config.yaml
n_layer: 8
d_model: 224
n_head: 5
n_kv_head: 5
head_dim: 32
d_mlp: 576
vocab_size: 3800
activation: "swiglu"
norm: "rmsnorm"
norm_place: "pre"
norm_eps: 1e-05
positions: "rope"
rope_base: 1020.0
rope_fraction: 0.5
qk_norm: false
attn_scale: 0.177
bias: "none"
tie_embeddings: false
parallel_block: false
extras: ["some layers without attention", "gated attention", "value embeddings", "an embedding shortcut", "skips across layers", "capped logits"]
init: "uniform"
init_std_qkv: 0.0352
init_std_o: 0.0437
init_std_up: 0.0503
init_std_down: 0.0503
optimizer: "muon_variant"
lr: 0.00618
lr_mult_up: 0.714
beta1: 0.95
lr_head: 0.0048
grad_clip: 1.0
warmup_steps: 200
schedule: "wsd"
decay_fraction: 1.0
decay_shape: "linear"
final_lr_fraction: 0.0
batch_tokens: 8192
seq_len: 512
doc_mask: true
train_tokens: 92750000
steps: 11323
dataset: "wikipedia_en"
Each number is 200 + 40 x the weight over the matrix's rms, rounded and kept within 0 to 999. Layers, rows and columns count from 0.

# layer 4 attention value, 160x224, rms 0.0353, rows 75-90, columns 0-223
225,180,202,216,179,231,194,193,236,224,214,271,124,213,156,184,166,211,182,129,156,127,225,195,260,173,252,184,200,215,182,144,128,192,219,223,211,207,142,175,153,212,214,238,177,197,188,265,233,119,204,185,188,237,137,55,141,154,225,217,189,211,224,291,202,162,219,207,242,212,161,207,125,242,182,156,182,164,165,174,226,160,174,166,224,159,208,228,159,151,148,238,256,183,171,196,262,172,207,183,185,204,223,192,230,229,210,271,179,222,123,196,287,155,143,218,239,185,154,175,203,231,210,148,165,174,182,227,223,209,185,162,157,200,169,192,201,294,138,195,231,173,210,273,313,222,167,261,200,189,137,162,223,171,181,191,174,121,213,180,174,247,145,167,254,254,258,205,287,131,169,135,185,224,170,186,175,246,137,207,199,132,173,245,142,198,216,174,264,207,205,247,197,141,190,223,262,181,242,128,199,151,225,175,265,176,212,161,226,269,228,206,265,195,181,254,189,189,212,240,185,248,183,191
145,158,170,240,257,158,258,163,252,229,144,218,200,210,150,198,172,206,209,152,188,163,211,235,191,158,152,199,143,213,208,234,173,194,204,158,204,222,279,212,207,237,269,280,161,264,240,195,189,134,131,172,198,232,223,198,235,257,248,171,227,212,248,178,153,261,229,239,99,230,249,213,189,175,126,200,244,225,165,209,170,207,205,156,134,234,142,142,212,232,232,173,216,142,137,220,215,275,171,242,161,192,247,205,267,195,213,200,288,204,210,232,182,241,257,216,169,156,149,162,196,190,219,264,163,133,172,155,235,211,189,237,256,198,189,299,190,182,161,174,236,196,239,228,121,227,160,203,208,260,246,149,123,257,251,135,172,197,225,212,216,185,247,214,220,235,203,204,200,212,175,173,128,212,213,173,134,290,176,198,190,202,169,158,192,276,198,207,206,254,207,142,159,205,205,273,207,226,163,254,181,186,198,248,202,142,118,186,286,130,126,291,156,175,188,189,193,189,206,194,157,287,243,196
233,187,228,246,165,206,184,227,237,178,250,215,188,227,246,138,193,241,260,266,204,136,161,243,181,204,133,218,175,210,165,281,260,181,208,260,203,205,205,277,200,198,206,217,183,256,288,241,143,247,216,197,218,207,205,190,192,187,204,177,209,307,193,193,110,182,157,238,242,197,208,175,202,179,177,220,167,278,245,235,204,174,193,190,197,200,217,188,255,127,170,183,175,205,236,230,194,255,287,157,272,227,195,232,158,205,258,200,240,214,183,198,224,257,241,239,207,200,254,191,216,272,194,144,233,191,229,135,203,212,204,143,259,201,212,282,113,249,161,219,134,270,245,227,191,206,159,208,185,200,182,174,179,198,165,188,231,84,121,245,168,193,185,196,243,162,175,177,229,166,168,198,180,232,145,203,184,240,168,234,225,221,175,203,135,214,191,240,184,229,215,233,181,180,151,215,203,202,215,277,255,196,188,164,146,177,215,178,255,220,191,210,207,138,152,119,155,212,219,160,221,280,185,276
213,176,166,210,185,174,215,149,234,309,177,208,229,232,175,226,196,258,230,151,133,157,201,207,227,225,201,231,173,271,148,170,209,192,202,184,167,222,159,231,227,179,172,227,195,184,188,240,140,185,127,262,226,229,242,202,103,175,178,167,214,193,213,189,244,153,196,263,219,235,183,207,152,153,135,252,174,259,161,176,165,246,196,191,275,206,284,239,166,258,207,181,143,196,189,241,237,219,149,180,242,185,277,279,184,147,137,166,171,175,198,204,204,215,251,211,238,166,210,164,140,213,162,198,144,192,213,229,171,233,224,231,255,216,186,177,187,267,234,185,206,203,240,204,143,171,222,124,220,205,111,141,198,167,185,277,223,235,193,179,220,135,234,200,183,233,136,184,232,260,182,212,220,243,175,189,254,224,177,181,196,162,250,152,182,287,175,183,191,226,208,227,183,211,209,214,237,163,152,197,237,180,253,201,108,216,187,192,214,248,246,151,246,158,240,158,186,114,187,175,212,342,102,146
168,228,164,172,186,236,229,126,153,246,208,189,297,201,160,180,220,158,187,143,211,177,162,185,259,203,149,244,146,106,127,116,168,181,187,235,196,237,199,219,200,169,241,249,187,248,200,133,182,250,192,225,227,210,173,223,214,257,213,191,177,219,181,194,193,249,175,245,241,202,137,185,182,165,183,241,250,200,212,234,274,182,211,142,209,213,186,156,244,183,168,174,238,298,231,186,167,170,184,174,226,200,200,154,226,124,221,236,165,183,158,137,202,164,167,183,179,162,189,236,220,170,102,226,184,218,169,196,206,172,194,142,197,188,213,122,221,120,228,255,199,142,138,240,219,248,199,177,203,147,204,254,249,148,153,205,172,183,91,216,219,203,215,159,172,209,236,243,201,202,177,214,231,161,175,230,217,140,246,164,266,212,190,233,261,241,149,209,219,161,209,246,209,136,166,203,143,159,185,167,240,189,180,161,204,105,228,210,223,227,190,182,192,191,251,203,172,204,155,173,182,218,134,224
192,189,173,150,186,206,189,180,231,198,232,160,178,215,248,228,139,155,193,234,207,165,184,243,181,158,193,195,213,233,84,217,197,173,264,196,166,214,192,189,202,175,197,231,241,273,146,212,155,196,254,154,171,94,192,209,278,201,185,230,154,244,171,127,277,138,216,171,251,186,106,155,276,188,263,174,198,181,227,258,245,139,225,198,179,180,202,163,235,210,138,233,195,184,232,282,221,214,136,259,168,210,202,248,199,193,204,268,216,196,176,175,189,142,230,234,195,201,191,257,144,287,217,239,134,204,254,201,158,244,243,169,145,179,237,152,193,184,207,184,232,188,211,176,175,278,267,231,175,269,241,218,153,218,184,270,169,227,202,186,155,214,187,261,145,218,184,266,43,169,245,174,180,200,195,230,192,172,264,223,257,178,225,220,196,215,123,197,205,198,112,247,124,150,169,128,200,166,238,179,172,194,225,211,244,248,188,173,242,176,230,240,213,187,197,206,174,200,180,257,211,237,133,228
150,265,240,230,261,237,182,198,164,203,249,146,138,250,240,166,229,303,237,185,163,243,152,164,145,174,207,229,237,241,203,205,142,192,198,151,191,223,221,179,188,152,201,211,225,189,141,224,206,226,194,171,130,139,217,146,270,206,160,182,214,173,169,182,195,106,237,198,132,228,176,189,197,206,206,201,183,172,144,192,198,196,166,209,163,241,153,207,133,153,260,154,182,206,154,190,147,259,220,154,195,217,194,226,184,196,129,182,180,191,175,234,187,185,224,196,195,198,196,201,213,187,179,118,252,269,188,238,222,223,173,158,221,205,236,128,290,209,192,257,228,230,185,208,297,162,164,198,159,237,237,176,189,198,175,211,150,222,170,188,142,112,133,182,221,172,231,192,239,219,177,190,196,161,205,164,213,164,189,165,236,120,167,130,168,192,188,212,162,260,204,177,171,191,165,182,167,197,204,234,177,145,231,203,235,205,132,185,201,202,174,202,170,141,164,235,208,212,192,150,268,179,251,218
151,150,206,153,119,262,214,205,236,226,96,200,148,248,182,194,269,221,233,177,297,279,204,161,183,200,196,221,192,237,244,152,193,252,220,210,171,134,211,175,272,123,131,261,262,177,240,211,174,165,214,141,203,262,214,183,210,171,237,185,242,162,149,250,190,152,237,204,182,213,201,275,120,234,227,216,142,224,174,178,144,228,285,178,243,276,189,166,197,159,177,187,170,223,174,207,251,182,187,208,225,231,206,195,194,202,191,187,233,275,174,237,258,135,274,230,200,191,201,125,196,171,181,210,249,183,167,219,207,233,275,260,186,189,249,238,247,279,180,144,156,188,230,212,250,143,198,186,243,195,176,170,263,117,271,257,207,187,162,159,171,214,229,200,236,234,183,128,159,230,204,199,184,183,189,165,241,182,239,219,227,230,170,190,172,118,206,169,134,229,213,183,160,172,201,246,185,175,233,150,200,226,235,188,150,288,196,196,159,146,179,210,169,221,205,203,237,164,190,190,170,153,197,176
169,160,234,157,266,202,163,249,245,149,132,253,170,178,166,224,243,179,284,203,227,244,200,211,193,245,204,184,265,160,254,245,230,206,156,206,164,175,117,274,234,204,186,181,207,237,214,181,117,147,173,197,207,219,235,243,238,249,199,134,253,164,164,244,269,216,228,192,214,258,163,185,151,223,197,184,181,212,179,199,199,206,284,193,216,230,229,288,253,186,185,226,190,200,218,143,151,171,249,158,149,219,214,180,138,214,185,227,212,170,215,205,177,215,164,116,182,192,179,171,208,216,184,209,215,163,168,249,206,230,186,260,232,200,271,220,260,212,231,162,157,241,136,210,247,195,192,179,177,184,189,153,201,240,194,219,146,190,203,231,151,122,196,235,156,158,217,164,210,266,194,278,216,185,164,206,209,179,238,213,240,134,211,200,202,251,123,275,243,159,180,196,154,217,229,220,206,184,218,198,186,180,189,117,221,193,228,235,173,148,137,221,217,120,227,169,156,203,155,195,256,184,202,186
203,199,241,173,206,230,163,154,166,157,201,194,163,167,179,209,234,154,236,181,170,128,212,165,201,92,206,179,220,159,199,206,209,137,208,85,231,195,203,222,157,176,170,259,289,239,198,240,256,163,184,179,177,224,142,162,184,187,262,209,160,159,294,140,246,152,209,161,178,95,199,169,184,247,198,151,108,229,211,208,233,274,261,183,238,192,183,191,237,227,166,168,214,109,217,290,226,219,207,145,203,204,213,202,156,177,222,166,143,220,235,164,208,183,173,226,189,214,133,265,258,305,145,168,240,227,242,184,282,224,176,195,256,97,181,162,252,186,232,307,207,184,236,215,221,227,196,228,228,198,215,155,243,217,185,170,134,201,195,255,155,189,201,171,220,185,248,140,163,213,177,215,140,239,128,193,285,228,130,236,134,222,193,192,169,163,191,188,127,213,212,160,190,167,211,179,189,172,238,247,161,223,184,194,220,249,182,193,248,251,158,176,240,174,225,182,210,190,155,254,231,182,210,202
184,247,210,190,147,188,152,168,242,201,211,190,209,109,220,107,195,192,182,263,131,213,238,139,195,125,211,234,216,227,233,227,236,191,204,267,181,178,186,105,205,170,200,168,190,156,200,144,206,246,174,181,176,187,212,168,229,234,249,146,106,219,199,161,204,222,175,253,177,200,158,214,208,204,201,186,205,203,236,222,214,237,225,191,59,211,257,191,180,208,207,164,200,164,248,200,245,181,175,185,265,250,187,210,227,228,230,245,214,190,157,155,166,195,207,190,229,170,192,258,183,231,205,236,145,169,247,202,176,126,245,171,178,262,225,140,227,172,184,205,183,187,187,197,157,301,215,220,217,171,189,210,172,174,98,205,290,233,246,156,220,145,208,223,209,119,255,215,175,173,227,245,215,300,141,225,236,199,180,211,203,181,223,192,244,176,145,237,153,218,163,248,130,244,125,250,229,188,236,179,198,201,211,131,197,146,165,170,194,157,177,228,213,196,213,224,221,231,218,191,142,189,208,233
178,157,192,207,157,146,264,214,123,234,198,252,196,261,119,224,242,194,217,226,160,253,178,167,198,169,221,231,183,251,236,209,134,134,137,88,185,156,220,99,149,207,185,202,182,220,274,212,239,137,203,214,229,191,228,166,275,193,190,188,225,219,176,250,188,204,115,195,140,209,245,191,219,209,134,193,227,289,163,190,179,209,236,156,231,200,188,153,164,144,144,136,240,224,171,265,138,244,212,172,158,194,240,258,176,196,197,209,219,188,191,175,267,144,162,310,189,136,261,179,171,162,237,200,230,162,152,112,152,132,105,170,193,194,198,198,168,224,192,173,155,184,215,209,211,277,161,177,165,116,192,165,257,261,187,182,161,182,178,140,224,212,263,202,214,197,160,176,174,163,235,235,195,191,117,287,243,209,225,184,252,128,194,239,230,264,167,160,206,216,201,240,219,212,163,252,254,159,171,205,147,195,196,223,211,196,247,189,164,238,254,199,181,229,266,168,237,191,272,211,147,202,232,215
133,182,181,200,225,189,232,184,218,225,260,193,249,215,234,216,182,200,153,274,199,205,115,238,196,244,286,218,249,216,237,161,168,272,188,273,266,222,254,221,188,153,212,205,158,165,183,192,203,255,230,180,173,175,125,181,133,254,274,225,181,187,167,188,203,218,212,211,216,134,161,192,289,211,247,110,210,223,240,233,182,220,213,201,122,176,169,178,179,168,232,148,198,175,223,193,132,186,204,202,218,124,182,195,167,222,223,222,214,178,233,178,221,200,222,178,206,143,177,254,222,198,197,184,106,170,158,221,186,179,200,161,212,217,226,172,240,134,174,218,193,215,263,240,242,223,169,234,196,209,158,230,226,233,185,201,316,232,234,176,125,237,225,214,181,208,235,200,158,243,209,220,262,191,194,146,136,137,237,284,189,151,171,148,168,164,205,229,183,196,152,234,231,188,185,155,177,166,106,256,170,122,171,178,216,191,204,256,203,240,239,201,248,120,219,299,175,247,215,190,255,252,172,250
198,160,196,124,233,212,192,183,140,209,295,195,274,200,190,92,217,208,296,248,176,235,240,165,201,194,179,186,121,194,209,164,177,220,200,208,197,182,202,192,207,182,187,173,146,173,86,229,236,214,227,220,195,217,163,248,205,188,275,141,209,163,220,183,162,233,246,178,212,170,182,210,239,193,170,212,114,120,165,282,262,159,258,104,238,208,203,141,59,211,131,180,240,182,171,160,176,166,160,232,141,156,272,161,237,260,267,271,156,204,130,199,206,208,174,229,157,114,125,134,184,212,168,183,209,148,104,200,156,155,249,227,166,200,235,200,273,196,212,246,213,195,231,225,254,203,211,232,183,231,210,185,263,184,172,207,219,175,261,222,221,192,253,240,205,229,257,207,203,255,205,231,148,207,169,192,197,237,156,159,213,159,192,236,212,189,168,166,191,121,235,261,187,162,201,172,181,210,185,268,169,265,184,212,225,213,263,234,203,187,200,166,167,199,178,157,207,219,209,206,211,256,180,184
141,302,184,207,97,160,204,213,223,249,143,204,192,227,284,186,106,190,189,163,179,276,212,209,178,241,189,193,216,187,187,221,239,199,142,154,194,197,171,197,168,220,213,172,175,197,305,241,175,207,213,187,213,185,225,192,222,196,242,218,202,217,135,196,255,216,208,158,233,210,261,207,233,195,149,221,144,214,149,341,196,220,223,238,222,182,180,196,193,184,264,211,218,197,249,200,205,190,231,158,133,144,260,193,226,180,155,191,276,145,211,166,293,180,236,175,210,122,166,210,223,160,216,144,239,192,195,212,189,201,149,303,219,178,150,207,221,191,261,203,193,182,138,184,279,181,179,276,209,215,136,144,198,226,215,192,159,167,242,161,216,224,152,150,167,102,71,220,197,203,92,217,194,168,163,173,158,227,197,210,183,203,185,217,211,177,151,199,251,172,153,184,117,214,161,217,239,216,144,189,218,246,196,171,224,139,144,172,201,170,146,159,237,216,173,188,192,235,191,168,198,247,244,184
176,176,264,219,234,143,216,135,230,155,85,210,215,276,190,231,177,176,271,243,151,156,217,269,184,173,191,132,228,232,242,241,197,188,267,237,184,206,169,195,208,222,238,212,201,155,164,166,284,160,168,224,200,161,197,236,115,178,192,234,239,213,210,218,161,201,201,131,236,204,197,222,172,247,254,197,147,152,188,270,172,166,159,233,232,238,208,195,218,197,180,192,165,217,210,242,145,180,104,179,152,175,268,202,207,186,182,234,179,255,235,283,191,178,142,213,137,205,210,169,180,129,116,161,226,255,265,220,124,213,147,151,242,176,184,162,194,189,197,196,205,249,195,205,164,218,216,227,151,253,201,223,224,162,180,213,222,212,161,211,257,141,267,205,207,227,221,172,147,214,183,125,220,204,193,213,235,203,257,211,180,172,147,184,125,162,246,208,229,256,223,179,172,241,209,218,176,204,167,217,131,187,187,196,221,150,251,163,180,219,188,120,167,172,229,249,185,278,208,224,113,204,193,201
# layer 4 attention output (transposed), 160x224, rms 0.0438, rows 75-89, columns 0-223
233,264,221,194,230,158,200,184,100,212,186,211,268,216,310,238,221,207,270,249,211,260,168,190,177,285,199,255,222,152,190,222,278,218,160,204,217,301,240,201,231,174,211,186,254,155,233,154,121,223,209,172,207,267,210,289,186,225,210,259,201,184,144,239,202,179,226,121,247,134,242,185,176,127,127,200,199,246,247,248,223,210,245,186,175,209,167,161,239,216,205,192,242,184,186,263,186,174,165,197,177,235,196,170,166,191,220,141,202,211,161,183,171,181,207,199,217,210,235,183,201,172,136,243,199,143,258,128,138,182,207,225,185,240,241,197,209,183,179,149,172,253,199,179,124,225,185,139,168,153,257,230,175,220,192,255,219,187,165,194,257,209,239,152,189,171,157,216,216,234,194,203,151,174,260,240,184,155,226,174,136,244,231,173,180,211,236,193,198,204,208,173,234,269,249,219,182,283,153,202,272,150,257,193,263,181,175,254,176,178,159,139,168,218,185,263,203,235,141,233,161,222,234,218
126,167,267,147,105,244,145,188,188,127,162,242,171,226,242,241,227,197,139,237,214,300,190,217,139,294,244,202,271,229,298,183,225,210,156,251,225,180,132,220,224,174,218,231,213,204,273,168,185,281,240,132,178,165,180,205,207,246,221,141,223,197,201,232,215,184,215,227,263,242,206,229,240,236,295,191,205,212,211,214,294,187,195,230,144,186,232,200,139,236,156,263,177,265,150,193,270,189,201,115,161,267,156,263,126,223,234,208,148,187,215,158,210,242,145,198,208,195,225,169,142,250,173,200,238,207,146,238,200,215,136,198,276,219,205,207,272,177,175,204,240,170,220,240,293,262,147,236,196,167,154,256,287,208,184,167,134,196,117,182,191,150,158,217,238,157,244,240,246,180,142,159,265,218,208,193,221,69,232,241,156,197,215,160,175,164,162,221,177,165,147,250,157,163,197,193,238,180,186,213,201,171,176,231,190,151,182,188,168,215,201,227,302,237,214,200,211,202,212,225,182,124,189,241
147,226,254,140,213,218,150,188,226,248,159,204,230,208,200,242,218,174,146,198,208,217,167,185,187,151,311,199,244,196,219,132,191,244,173,127,244,182,227,179,224,212,265,183,155,178,230,197,249,209,166,217,120,167,207,214,107,172,208,239,233,173,258,205,230,176,206,244,149,212,177,244,227,153,207,194,251,205,194,176,105,231,236,235,123,112,140,210,157,233,228,202,183,277,198,120,204,195,210,212,202,206,150,251,255,266,153,194,258,188,235,260,235,245,198,181,177,153,165,219,155,163,228,232,148,224,136,206,232,143,211,241,149,213,236,147,256,126,190,199,286,148,194,180,198,215,207,146,235,236,227,183,236,151,209,273,208,290,275,201,245,204,134,233,173,171,205,197,170,195,194,241,265,179,215,168,190,203,177,191,232,219,270,175,222,163,256,224,145,178,216,138,227,192,198,205,164,235,173,163,147,189,182,277,242,172,158,244,181,181,215,229,200,186,211,285,293,188,243,201,174,201,205,153
266,214,200,239,215,289,243,227,224,205,136,187,256,174,232,320,222,179,173,198,197,108,166,154,150,133,231,181,237,221,228,253,168,272,146,119,184,152,163,203,193,140,262,190,225,249,188,223,194,262,144,180,204,228,190,156,205,211,201,256,151,241,215,278,170,194,210,123,231,224,209,237,194,189,229,152,185,123,181,195,102,175,221,214,271,158,150,137,165,192,183,118,202,252,128,147,188,162,140,143,209,237,184,180,181,219,231,230,263,198,219,242,276,236,209,231,162,138,189,235,245,214,202,220,276,146,168,183,226,221,176,197,177,179,246,181,164,150,196,260,253,169,237,126,196,164,162,190,262,145,249,217,240,274,164,237,232,157,185,198,174,250,162,195,189,208,220,220,262,142,274,188,203,206,267,223,225,174,242,198,172,208,240,196,193,196,236,157,173,298,228,165,118,212,172,258,219,132,184,254,290,189,234,192,226,179,225,222,165,208,199,283,253,163,195,180,165,165,171,201,185,216,213,230
174,187,293,89,200,153,190,157,296,156,255,234,225,167,103,152,182,230,241,272,151,173,157,253,140,217,199,187,215,179,188,229,162,178,194,172,204,170,257,226,184,171,176,199,220,138,195,157,155,236,278,217,230,190,218,168,168,146,174,191,204,220,201,194,221,160,263,145,144,245,230,225,201,199,131,294,261,196,211,218,217,201,207,186,211,224,180,145,212,150,196,227,210,173,203,200,220,168,211,211,206,211,195,254,183,242,196,100,261,297,206,214,222,204,209,160,240,247,241,189,179,309,238,140,198,170,168,195,220,215,191,226,199,181,119,164,168,228,205,238,221,195,246,175,177,189,199,234,126,224,221,206,146,225,293,180,241,247,222,194,219,204,233,186,285,188,208,237,206,198,248,184,179,185,160,213,227,263,159,200,186,246,176,214,79,209,176,216,258,177,136,240,148,248,179,216,172,151,203,216,251,190,237,247,194,207,230,194,195,180,202,254,263,241,189,193,214,190,192,210,197,173,155,187
107,185,235,152,265,104,264,179,156,220,228,222,111,140,51,161,200,207,175,138,174,201,224,195,226,214,234,227,227,236,216,157,209,166,217,210,196,198,180,291,177,197,218,147,190,214,162,252,239,255,230,220,250,195,230,214,173,192,208,181,171,189,239,240,154,240,189,207,224,245,197,222,156,216,251,225,210,254,191,161,147,201,205,216,212,204,189,228,213,253,199,172,219,195,222,162,111,201,134,154,255,222,193,183,222,215,226,172,232,209,250,244,205,238,183,143,211,201,255,177,178,154,205,130,248,220,188,114,148,136,194,203,251,200,176,239,262,181,238,218,197,226,239,177,195,228,178,215,200,175,275,220,197,150,222,183,183,214,191,223,168,172,187,203,216,210,227,206,246,184,213,251,266,269,231,261,246,209,185,209,153,271,230,227,196,141,282,214,222,233,225,236,281,183,118,239,203,240,173,233,210,201,240,139,186,225,160,183,191,226,191,115,203,210,182,172,172,224,156,160,203,165,226,210
304,253,189,180,212,219,226,242,244,185,225,240,242,199,253,248,167,150,190,177,197,203,190,257,265,181,182,144,197,187,136,209,193,210,221,238,222,202,144,134,146,272,213,154,196,217,218,197,163,190,207,280,181,213,203,248,137,215,209,211,144,180,208,232,199,228,191,200,210,235,259,122,231,181,151,210,162,220,197,243,238,155,209,187,169,165,232,204,272,207,170,201,211,208,218,186,249,221,264,192,203,189,186,213,224,242,274,247,149,182,221,183,194,211,107,189,255,171,237,202,225,216,186,218,182,221,231,177,229,154,201,230,169,224,234,288,214,231,226,186,142,172,207,150,138,216,228,194,212,240,209,263,257,203,195,188,232,124,261,146,158,266,229,169,247,163,206,188,232,269,190,161,225,197,199,212,227,202,226,243,170,243,224,275,219,202,253,173,214,112,212,240,120,241,144,192,209,255,139,165,266,316,178,157,163,197,275,183,180,229,251,228,188,179,250,134,153,268,215,181,241,181,226,186
260,221,260,253,206,237,241,184,234,180,233,277,241,163,221,230,229,224,146,227,206,126,173,255,258,217,212,240,221,229,161,264,251,219,128,216,185,244,184,265,186,202,280,126,215,207,237,131,184,198,183,229,169,206,197,188,209,169,220,240,246,252,207,98,206,234,149,184,193,134,196,190,214,228,194,209,227,163,159,181,249,217,155,220,226,89,281,164,194,211,202,218,180,230,221,149,219,262,138,169,195,165,194,173,237,174,172,195,212,166,181,193,145,198,171,257,185,180,237,246,162,215,154,230,197,161,246,199,79,145,212,94,202,124,247,211,183,248,189,198,189,171,143,148,231,241,206,219,173,200,191,258,212,214,188,152,254,236,142,206,227,188,165,182,176,176,196,202,141,191,231,169,225,216,250,174,156,205,128,246,162,192,140,154,271,241,179,238,271,177,234,225,251,225,198,157,189,229,200,275,226,163,178,228,146,149,180,132,208,201,306,240,190,221,131,189,195,213,203,160,229,196,195,223
229,231,229,189,120,292,207,256,182,175,142,208,216,123,233,169,140,171,147,210,177,108,204,154,199,183,220,180,172,207,196,217,170,119,176,217,213,195,237,192,191,134,219,189,287,195,190,145,216,220,195,192,124,179,151,199,179,136,191,141,242,188,304,245,174,218,168,185,232,200,263,209,200,213,147,225,180,145,162,173,231,277,99,203,259,201,178,121,210,160,245,243,210,214,218,158,242,142,181,229,226,225,175,214,290,130,180,252,217,192,173,199,188,115,172,198,187,254,240,235,209,208,174,117,197,221,201,202,181,144,242,170,209,189,150,219,182,232,165,249,234,205,243,229,154,248,187,178,154,187,230,254,115,226,219,207,219,175,120,188,182,216,149,211,281,219,80,159,200,158,132,146,239,166,175,199,198,190,173,211,219,150,176,188,165,272,228,237,219,222,172,194,241,191,202,183,209,256,184,167,158,238,205,303,183,209,173,92,231,207,236,212,202,214,150,298,181,246,287,243,190,264,193,245
202,209,182,207,242,160,212,183,219,213,206,175,165,240,293,182,144,211,205,241,236,206,178,209,181,234,243,249,264,236,177,139,203,196,190,208,196,191,187,200,220,181,238,143,182,199,159,136,191,201,113,173,196,200,258,218,168,217,134,247,246,247,173,227,170,272,175,149,194,268,118,195,225,187,252,203,230,158,201,232,182,237,194,272,71,219,172,222,192,247,192,279,269,229,208,222,146,208,239,185,265,195,179,226,173,254,221,217,192,92,202,251,255,203,173,208,229,219,211,129,181,127,251,242,136,183,238,171,183,227,129,161,205,239,200,210,165,197,193,178,200,202,188,110,176,239,225,239,205,199,209,291,125,236,204,223,224,144,229,217,234,237,191,239,156,197,99,246,260,193,258,187,179,159,171,183,180,197,216,184,204,204,218,170,213,200,252,218,227,199,178,192,241,200,198,229,156,241,255,141,272,192,185,236,180,151,181,208,286,200,215,281,203,223,157,239,140,234,177,235,157,214,158,205
143,190,288,169,145,201,227,183,229,158,212,303,192,194,142,201,238,183,198,259,189,203,144,208,156,223,123,165,176,251,153,196,220,195,222,254,249,189,189,209,171,215,170,148,239,242,192,230,163,221,183,208,150,248,166,254,141,271,103,238,254,221,227,211,249,164,261,174,281,218,234,243,166,154,290,197,127,165,186,173,174,128,253,200,222,137,255,207,253,114,197,159,222,266,224,212,179,202,209,218,206,143,181,267,188,155,187,165,190,252,224,260,204,217,260,145,256,269,208,241,231,172,208,220,208,280,227,172,197,229,188,150,192,108,127,213,156,215,225,228,275,252,240,257,181,255,209,244,218,209,219,187,250,171,227,233,192,134,186,184,208,172,208,186,171,248,201,191,169,216,236,159,163,154,180,241,183,215,198,240,245,238,166,287,136,212,225,153,284,177,177,211,266,156,223,244,191,236,118,112,194,248,178,135,188,249,217,185,240,225,240,244,134,197,172,203,220,221,164,284,184,199,222,149
193,242,136,217,291,291,160,158,233,139,239,204,269,154,234,291,228,198,213,183,204,218,175,229,242,251,245,131,266,76,116,137,267,231,174,244,203,214,167,257,199,201,210,270,238,237,205,171,175,279,160,233,213,196,194,153,156,208,184,160,232,168,182,177,186,170,265,190,205,191,211,257,150,124,218,222,206,150,215,176,170,157,177,182,231,273,205,253,155,252,208,238,190,192,140,181,200,144,144,157,305,179,192,257,217,214,158,206,181,252,279,279,208,218,249,167,226,201,160,212,178,245,202,166,237,160,228,201,203,205,189,212,291,165,190,212,140,142,157,244,258,217,194,173,188,202,244,235,233,282,149,176,206,205,216,98,142,165,222,237,202,196,237,163,226,161,248,203,229,217,179,115,196,237,181,130,287,132,186,190,223,298,180,138,156,177,182,176,224,179,165,241,151,172,193,163,192,219,201,249,275,186,235,209,199,222,108,145,170,193,230,157,183,155,194,240,201,169,182,244,155,201,130,177
275,185,181,169,219,171,165,217,185,184,199,238,159,161,222,226,177,183,202,180,242,238,257,167,207,168,145,173,154,175,175,212,225,228,244,171,208,217,168,182,149,275,183,221,132,195,190,207,232,293,162,198,230,210,183,194,265,247,213,165,202,206,217,202,159,187,191,201,186,240,196,245,196,223,185,201,163,265,166,108,212,197,220,153,243,180,232,247,194,192,216,205,186,164,187,145,224,191,249,257,211,213,192,271,200,159,191,163,213,282,210,212,189,282,171,122,251,255,239,184,208,198,213,219,189,206,163,167,311,228,214,185,129,262,174,240,220,176,221,196,189,179,164,217,170,182,220,157,273,211,205,209,134,209,180,219,174,185,153,211,233,164,222,231,151,175,249,235,214,230,215,235,154,248,169,205,262,209,212,133,166,224,168,223,176,198,192,161,224,264,243,147,140,219,249,130,188,209,255,180,173,222,211,199,210,226,142,156,185,208,175,207,142,216,162,237,290,269,230,214,169,116,216,140
240,231,234,228,285,140,264,269,239,179,169,198,190,257,116,247,216,202,234,156,168,157,215,210,204,234,193,222,204,147,165,192,188,165,243,223,209,262,207,175,192,161,209,268,220,168,253,234,187,155,161,192,247,238,211,215,170,219,154,194,142,219,196,251,185,175,201,187,252,280,257,216,199,142,207,172,230,178,239,184,130,272,203,228,167,185,204,275,241,142,223,278,189,223,176,249,200,186,261,232,220,274,159,227,211,198,106,163,169,191,221,185,148,153,217,186,270,291,222,154,169,215,192,131,196,175,206,205,234,168,229,169,186,198,146,219,202,283,216,190,152,172,217,215,230,233,198,194,182,161,240,152,198,217,167,167,163,169,191,202,206,163,133,116,233,117,209,271,200,183,190,133,185,195,251,258,212,196,192,174,205,284,202,211,160,199,183,140,246,278,137,231,210,242,238,208,204,200,271,171,238,167,248,213,269,167,88,126,212,159,217,293,220,266,239,204,177,133,222,208,233,178,209,268
356,200,159,223,282,205,188,214,139,178,270,147,215,208,236,195,246,227,236,185,191,196,276,172,184,117,257,267,164,195,150,219,180,190,266,233,278,189,202,210,179,233,184,172,297,231,98,250,200,217,228,151,150,201,187,123,194,229,142,245,257,194,202,181,244,182,195,236,217,229,211,169,240,163,236,193,225,179,188,175,202,146,188,144,182,263,135,188,219,211,131,164,233,220,125,153,210,190,225,199,258,195,171,215,142,208,230,214,156,226,171,143,149,190,261,209,200,200,178,204,215,152,222,217,208,206,240,233,235,185,171,244,244,189,273,185,257,233,243,200,150,211,165,244,179,262,223,139,224,212,205,202,207,214,196,211,206,247,147,198,211,256,207,251,282,216,271,241,241,211,246,174,220,240,181,191,286,195,175,173,219,210,199,230,197,174,180,184,154,144,228,222,221,197,240,202,189,203,137,196,176,288,224,185,195,267,211,167,232,264,206,222,181,181,199,203,166,145,170,224,201,191,199,211